Part of a small language model's weights.
Architecture: LayerNorm before each block, learned positions, biases, tied embeddings.
Training: a variant of Adam for these matrices, 153M tokens, 4667 steps.
Each number is 128 + 32 x the weight over its row's rms, rounded and kept within 0 to 255. Layers, rows and columns count from 0. Numbers have three digits each. The size before them is the row's rms in percent of the matrix's.

# up: layer 5 MLP up, 256x96, rms 0.113, rows 191-222, columns 0-95
# down: layer 5 MLP down (transposed), 256x96, rms 0.0885, rows 191-222, columns 0-95
up191 129:157100149122126139109138123123140157158081096096129182152103113132122108121181095111153133157083149106138116145150131165103079204173173167146180106081111177141147140106099136186153134138094055139114113077153081150112170134110078149169132159189132074130132155104093090197182080092107096118
down191 130:200110188065099156145106083067062101157134157108118187190095149085125133121152129053180096114082141168079157159146156155156137183156157102122095160107128156093113140183098176110125154115116159141186105138153116146102162138110103105151128109126159171115129116107142102122137116088117070128
up192 084:128132080082086117085191139116142106099063126072113132141164082116131121109108105146130154111154143133110134130150129150134135092109112151199156082165170114149090148091142134124128180066148122138165153122163159118127127234093151174077131089141180110148195149105151138154125136092097105208
down192 084:071119163169161162162094134142175120159167115183165136188116140133134185114141112084118123224144156086109123172105132140118090126115141118160162085046105058120092141131093148134098081093120159081153145175082103145134120108145097123133145170093078097130092138149088156149126157149072129144
up193 098:138089134102055099140053206138170113113106108110158153077128082105162096197158157155148146160146137128108137086127109138062054109129143072179110150101166145123127126104145135104135101159114106141190149125153127139112151174136098124121137084130137073209086123096145140135130168128071159134
down193 099:160099109123176151067095150110171109122191146172160225128094072186163143127184130105115104105108106119148103141144143138083188124045082162073137118109130148125115118116102192106142169165107093131121138155101087103136078119169108137168160091130158187098110081147130129140123113134120121116
up194 088:127180117139198110103146134111092181128138054137095167113123117115119084124147105136116138130122099138130161222113070116147134100135145158133117110078155138150133099124138117223152136183191056142064116124125141203112147146132123082168113086094113117140120173119158177134141150076120109101
down194 089:105096131067138095121145166138165099055103201138156111140111146127143154093140140119111158104171153059125187061105162139158101139155082108137166168128176086149119115123115114129155105098095126101112090170131121117120135150134070148074121165079122147157196174103109125087178175156108102189
up195 110:131106150121112118109128123097181124105079147158132172136109122143066120160183159140076157178094143127122127135113096126114150102083190139139126079132150160051184187190139086168122141105172152117160102111158083085116134151090078104151181098105078073151098106170146158088187099110137124125
down195 100:058117117144117093114103151087097132105125118087150100091153162158164088165168178157153141123130115157136069141135086145192147058139125134154103130167110139110154154208171156142127159159110146155107140080091130159147116115106179158135036101132113101111115107106140140138100086099222092111
up196 110:130136122171125146126138105116149176135110065128150160093125155127062141194105161133175156172066142161121120127140094150055132090082118102118110098087197158099170116170075145074124122132133107107091117107112123160106150114161075082127160170120049108159136120107140089177138168090151107182
down196 101:161166143149132101135154149157136044134094104115180097130140092163216174155187130160157165131113114154171163122105156168135110117109192168139090123104104142107108133180082162133119134080150137115111085044115101137100167112103141055073122116076129095079167133139136099114108121115150114156
up197 108:129166104142108103166121134134152111077056073102162138126154130101197130154089155172141118164110093132112139204117131150093156102111152144141165170140117161124130120039089111157087117120136158101083070080114092125131106115123064116184145171130168095130098187131110145159145126126090076190
down197 109:123167118106149143107133098085174118133134176175129103164097133073074104114128041143088132038229169096133100127160160164183124107151087149107126126173150138096118177090128121155122078101131139143107145148176161070115110164106121153116130119126139122122183061120121127098167112099144112132
up198 110:127084097115175072084135158131174177094119131170118091158105076079145096135149159179173110161127112127115185159137068093126123104158163093152171108094127119071073122201137118198174105094115134101151128113152124140109132126099132193179155090149162122174135097132131094081152153100146094110
down198 108:117124106135166089160044172148132124118138126064171080153146116088122143165126149104073104160124091129134088159197164158101180140131140174141148112104112120124080135141193144220106070161151124162148146053166151133102140109068136107149073107113118155098124099170112106152095128142138111118
up199 108:135103135115161162021126137137104131125109089084166156142103134100127122150113113177105192119165155149078111135092094175109106091128143150127172124105113129118051119131118093081170113105152085084093153095122192128140139140189163092179065102152101115122158154108162049126111168105146111141
down199 102:130165166094131110106124128095142203146103110158115120220124136108153155131155111115111112125155140145107102112145092124140125191155145109108101166092087106128156179071146155109152132137107084140137108171082104094092096147050142140183118094112178129106084162227127122095066178157096118125
up200 111:139099104118143114131105098156163150147119138137127140099092071109195138172124161176175116111162094149125186109127114189122195061116189123190121086127104101072121136177119167133090101098125116109193151079152087110124119176111142140145187159187129088126115158140110095111117119065169104119
down200 102:167151115089171161149139142113113127079104066136113107149141112094151172128181098158112102200144107090159098170133088121141124170163089158094113114123081158142078163142088088143147088153127110145073178095160111151155143119134138102108149095125168156115112099126094079229126090177105187089
up201 094:134138100137148129096229129108113144115086112100147163101079101082093147116132102119058140106075124200106097147127101154125116130068205126151149154129139127151074156118122077148075147145112119110199156099174174104130142159043128092127121143096108168116147171136129097124131096172153135150
down201 093:182123098152119094173103193089140116169091084103126159103138099109059130118054129070102104128114163170162104168134145102121096130122121147156129123172130155185079112108135161175139223141069128183107121112122147145107133134102111145162115085092165185155147140145136092173111110128094094080
up202 117:136145113099180124137143129125175156132136139071191152086052122053119102173148146132184088128086111068139156101182138192091157121129200109137140137093157156106148154084071122158134102176109107129115090126145197173102147145134133148157155169131061129124111159121118127125123129125066123158
down202 118:174111122123107166058129137153154100112094129130057168164118127126119134107141214128143098028131157165144117161080121095152134133144165130159090166094128120099141118054122133135150168135215187166129165155105109112120158106144122127111107114089150097142083110163063112072152133103139116145
up203 088:162107110149157120138213097137139135160109063138110182147114140181181110188121163107130144138151091116096150076158131071055127182130182164123146143032156115130124139106097104102137054127096141163147153094150127122147143153154155090110144134115120132134134158132123118147148102039151082126
down203 097:080134085077070132135098166062101087076152165131151117104130114120079129069135145104134130132145084129151080178173164163212119102142124127180191128184099185144090156109134148148149133173183177079107100118150130156121117143107108166150085106157118097116113130117099121148115148090095174157
up204 104:143174130156096100158122100104153140074081126098103141080121132137156114188168141163061129119152162140121145148153134125160108119116185173150141129085131151127133092091152075139096093174100105070110132079146098112113172092101072097113184154140115161126126203146172166079144134079145046159
down204 111:079132121105161149082100136144166144094131194073178138134160089161127074148119160159075178132116061089140112138094138138106151096132119112161111035183127126130083095147111107139125183126164161170179094083136133154142153168145136129152158132204126088132129105155110076168110074109134132108
up205 102:108108146085152163024158135120134107167113144086131130143131098026115137131103108180121094153131188135093133113157150163065137130125147106135137186157131143060129197120102131155083152155185130101114155133136130118106105132104073112144175114139161127164178183122096093127132102093114141188
down205 108:117111172121133087176150197144104148120146123142123085057208169198125110093094170110088151124140155124130136068185116109110141140073100138095119072117140165124109049133156147095160154167139158114114203092121119100145151096132142174161096155145112103056103114146119172105123116145144114126
up206 109:173123094122102119187186123081107159061118167094186153158147168084161113139131154116119170129127175117133108078086068154129203131081152171181112099126142138076070125121128110184155105078114127130140138129130105151108193150090117152153117149144122119183073144109072088102116102132128163141
down206 106:152160184054038037088112115085081114123163124072116119100195124110153123120171127125137129111176168139146188073157104130164133129158086174190170150131138114112138088159144093109120095146095158154164102157163165091137122153126102134116114161180092129095133112119129164132143138110102102132
up207 111:130050128069178114072143111137116116117086151113168195107083149108118098134151130139104141191069106138126109140145101143053127106114162129137179129092137151129098121057079078157090125148128133110090172120119225157110138142126130132143151182115161117151107138095141105185141147086141164178
down207 107:146143066114160124118154108107096107120072100110141147132117193108112158076102177090142116124150127171147089138056181148152153111125124179162109156167213132197111167092070134153134145134105150150118164107157118137132138075101075125079126098072099119162123127159140104181112084151139090074
up208 109:123121149139114064113136090131118149140089106140127122109067093148127175122126132095072131139149182149145096144104054124126102097073149123095130138092122175074129098164110128119159100163139083085165125162143142120132111222108162097165104190146080113130091169133176095103204138079189129111
down208 108:158142132134118169048103137133108140086192174128103113074130245067121158153112070174089117139186132156125115132123148103149135159143108089088153174090097121153130105105118046098173163114124160124159128128140139103108196118131117143138148114176095151143134125068132170121124153103156141126
up209 076:118114142113112164120084089134114112133085112135156100141125094183125123189165195195097184124162114127139194131132091115105062167093096105100148100099147149155118125108109112071100141154106140107139088085153154106090160099084079159184131105114116119218087136139125141142132187148110057113
down209 089:071173140092135155169170144126174116140206137170127134119119159059118159142102140111118095166091125126095104145163093148157141118074106125168133136095139073129104134121085183153119164133148099061172148129123067151120112175117072140115080170105119168071160102092174142130053158139120166105
up210 120:110133102083139101134163149170111162121093146125152167119139121103084058089150163141105147148101061170094155163156039142123128141149186158100105088128144124148127153057130116090158092157155100104139104144126175092156112168156140155190141095115148095184144177111161097162113109097156060168
down210 096:064074140109153084119159101138149109134084075148104128098135154088187161154135094124079137145132147153133135123202099155094113127206180118118066122146143112101131098131124126144148105105134122173085118141121138130131118129133126100121234123132109197111069152088146137164136191103119133208
up211 109:152119131148090129093100149120145108056094180038152110116095093118157147148127159148116183148119145189085156104087096080117072054106134153127165141108092107141147137109142100193135069140083158143135188103159131133133145142122125149157153193163088113086127165071111091159140153131109125161
down211 104:151141200158129123072063098119140125159090121162097076178129118132094101022161149115150148096143121095113157137129106138172111189149143159173175112104090129098155105124133099189116127149090111137120115098164165136092065118209124147128121060060125122152101157138133131169143141131120128143
up212 088:085139169126117132134133198138129171127133089093139137119145070083089099118161135100133169114095105146109124124115130156139113100107115138195168069103157134094164130122083110172138122067173105122124084080096164180074116151166110153174145058163132086178083163034126108145144124140094150109
down212 095:087155101157146070146086156112068137111207114077123075157147146151179151103112094137167106157161059140140080164167078104195121098145163136144123158066114113176115166136114133134074093126102162120185099143103141119172143147155134112136138109112159111082185129190143159121124152098165136144
up213 077:126114127163088129167136138140107119104131125083106140163156079161175086100082159127127204088121062135096099141202099118142134118116096173130168098084129130111094169133120145157117126114110158166130198084134199095047188173129080078117104099117170132161125138094119155150137142094154098151
down213 081:136120191163141146127114088100106113073095236181102089150152135126120120120120126170106104094127113103137160115113107137140152138250120102152077168101135165117170139058121128160130132129144083116090173116085133107143129130138120117084131093118196122131153099163109144177111098132194101129
up214 084:145094141121164068106075114168105149076140101089146153118120074151133135150082088143124154192131143115155124123099144129041147066145139126160111099132099132112107118157107148128092119072188125128094243123128130155128133195137103118143129075142151105108179127157110111102192105094124091171
down214 082:121137128137097174106151135131131136068134156137104129112134142071125143153154132194128162113101083125173125124096055115140158089119088079169149155095136148064122099139147145122132144149113167091100113147156123138064195104097137132105125116074106211120121191155046164133129192177124179121
up215 092:154118126125135142040119126140126146052068093054102173121142094124082152131150118142118146126118153139117086121116092158153120128138140099126215159144147116137080168102145171169107086129125115090129188120085134117080134169074114151128104167118188133085075186088162131130132098129156144195
down215 097:151166209097117151108133115122109164104128135099124148131201171137215107097104098116096134106119062107164108110096121155100112154119129171065127131170100126150186176148115130141141094112154164104158137094111135165178042107156134157142165115094100144171119099116120159185071124131099130065
up216 099:099109079181153105081125174152122160064113141112134159070143122119103099143153123155135127116127117158096143159166129138139103026105193149134144123142134176130119173114137130183133114135119130100113154064110091065065127194122121168143098073108135060101082139147159104119102134120155144198
down216 103:082088189096104132166175116128164083068097161085127141118128123123173115119105093176135123096112166116167126144077136113110141181114107107152184139165100147120094130121131129101097109148129102198160210105113067187107059068112094153152143175108145083163144139121107121186132118162153150129
up217 128:119080072120134065153187118185146149118114162092106136116122125134126076147119127156101103156128151201089140112131087128111129092151168142139188145119137131112106110131112112113093090151183148124133096096124121103139114182167121125162143114151093120192119181043185100087099094089115102227
down217 118:051038126087149091140168112127086105096074111127106120111145137171138112133141129107100149127148158184165136105171087140121087119219168141070121136171133129118127134091111071163140103096160106174139110102135157122101116112155140091134148096174139139205132198099175133114165092100160122144
up218 106:092124141088133111120158095106133120146116113143153160120117110099090162157125143119133111168188174155133102163185113165070148064062202101086089135108162126139112181129128085095075091176164096094194108143156096138087137156104092120158116133132103134180143176112174177162115170092154125167
down218 108:083101083137147098132115105167057121203097101177135124127140099144144126100162132108154165077094087150142109132159127122176110165110088141133081120121092105164157174138078163069149147123130190078086134133087128162204137169139077152146109101086161204148179126152156137091116122098125128114
up219 110:134091098133090116063193137100137156090137169095127161128085091156153140146208101152159152206131177112067116096161088157103183097068174108114132112113116107044121126132147153161086139103146157127127190140153170127094123100131114141150148168114093102101113157097083121116141133103102179115
down219 109:078159149122088120106100148155107123041105179183175139119131199143117095106119087161171183170097059127116134119176116173130115158127104133161138122083072088122151073121153182123116104146104186130135100115093147128162059158128111127124097105097127154140163133163183172105099112097141096156
up220 097:158145079094097113143186120187111160096097104102132140191083109171131154090132147175085188089138163202132120156106093190079095182123101130184133139145163124104103121130150177152077162132116143139126140131132094121108095150142141109132114140157127071205157121127125084150156090106141051139
down220 102:114101144151112180146150100084153139127098117132153106161168114114076102133107178117110136161143163098116167121103096114138189101078142117136123129201112117135108111099165057134112135121124097181147199155076158131160126123136081170088130190095172107159171065126123118028093098107157115160
up221 096:118133054129166135087150116131201167109106080108112098120063162156193133156076121152163124143087134119110109165164150139172157114094150145160106090106161140100070146135140045102145135153102132103168124127175195189132170082116142082140157125098090126174163135154076147120127125155141093114
down221 092:102117102139067097215130147140131106136104143091109140122182113137118146194142144122126123099195113123036049114149152099147154065144167121094107130148110113155152146106107166115154154142114112122144098139155158110157138132149144213116136098145127074123138054120163145102175077117168127072
up222 108:115101078074159094075131148148113101135177097122117189166162132106084113143161122166151154145120151154083132102098106075100077078121138116120193169102191110119161076146131137167058138094136119128125182108136206125083116143066116131162151146144141120176079133097162089132096132174154151142
down222 100:156107158166186118048099137152169092165099109129054157072160137136213162076099075126113126120148157089186203096086166151089168098145168151091139114109130105126098174176101138118120134113131117101162089119162145127136098143156128115105111101112129187146130102107139101127154107135124074162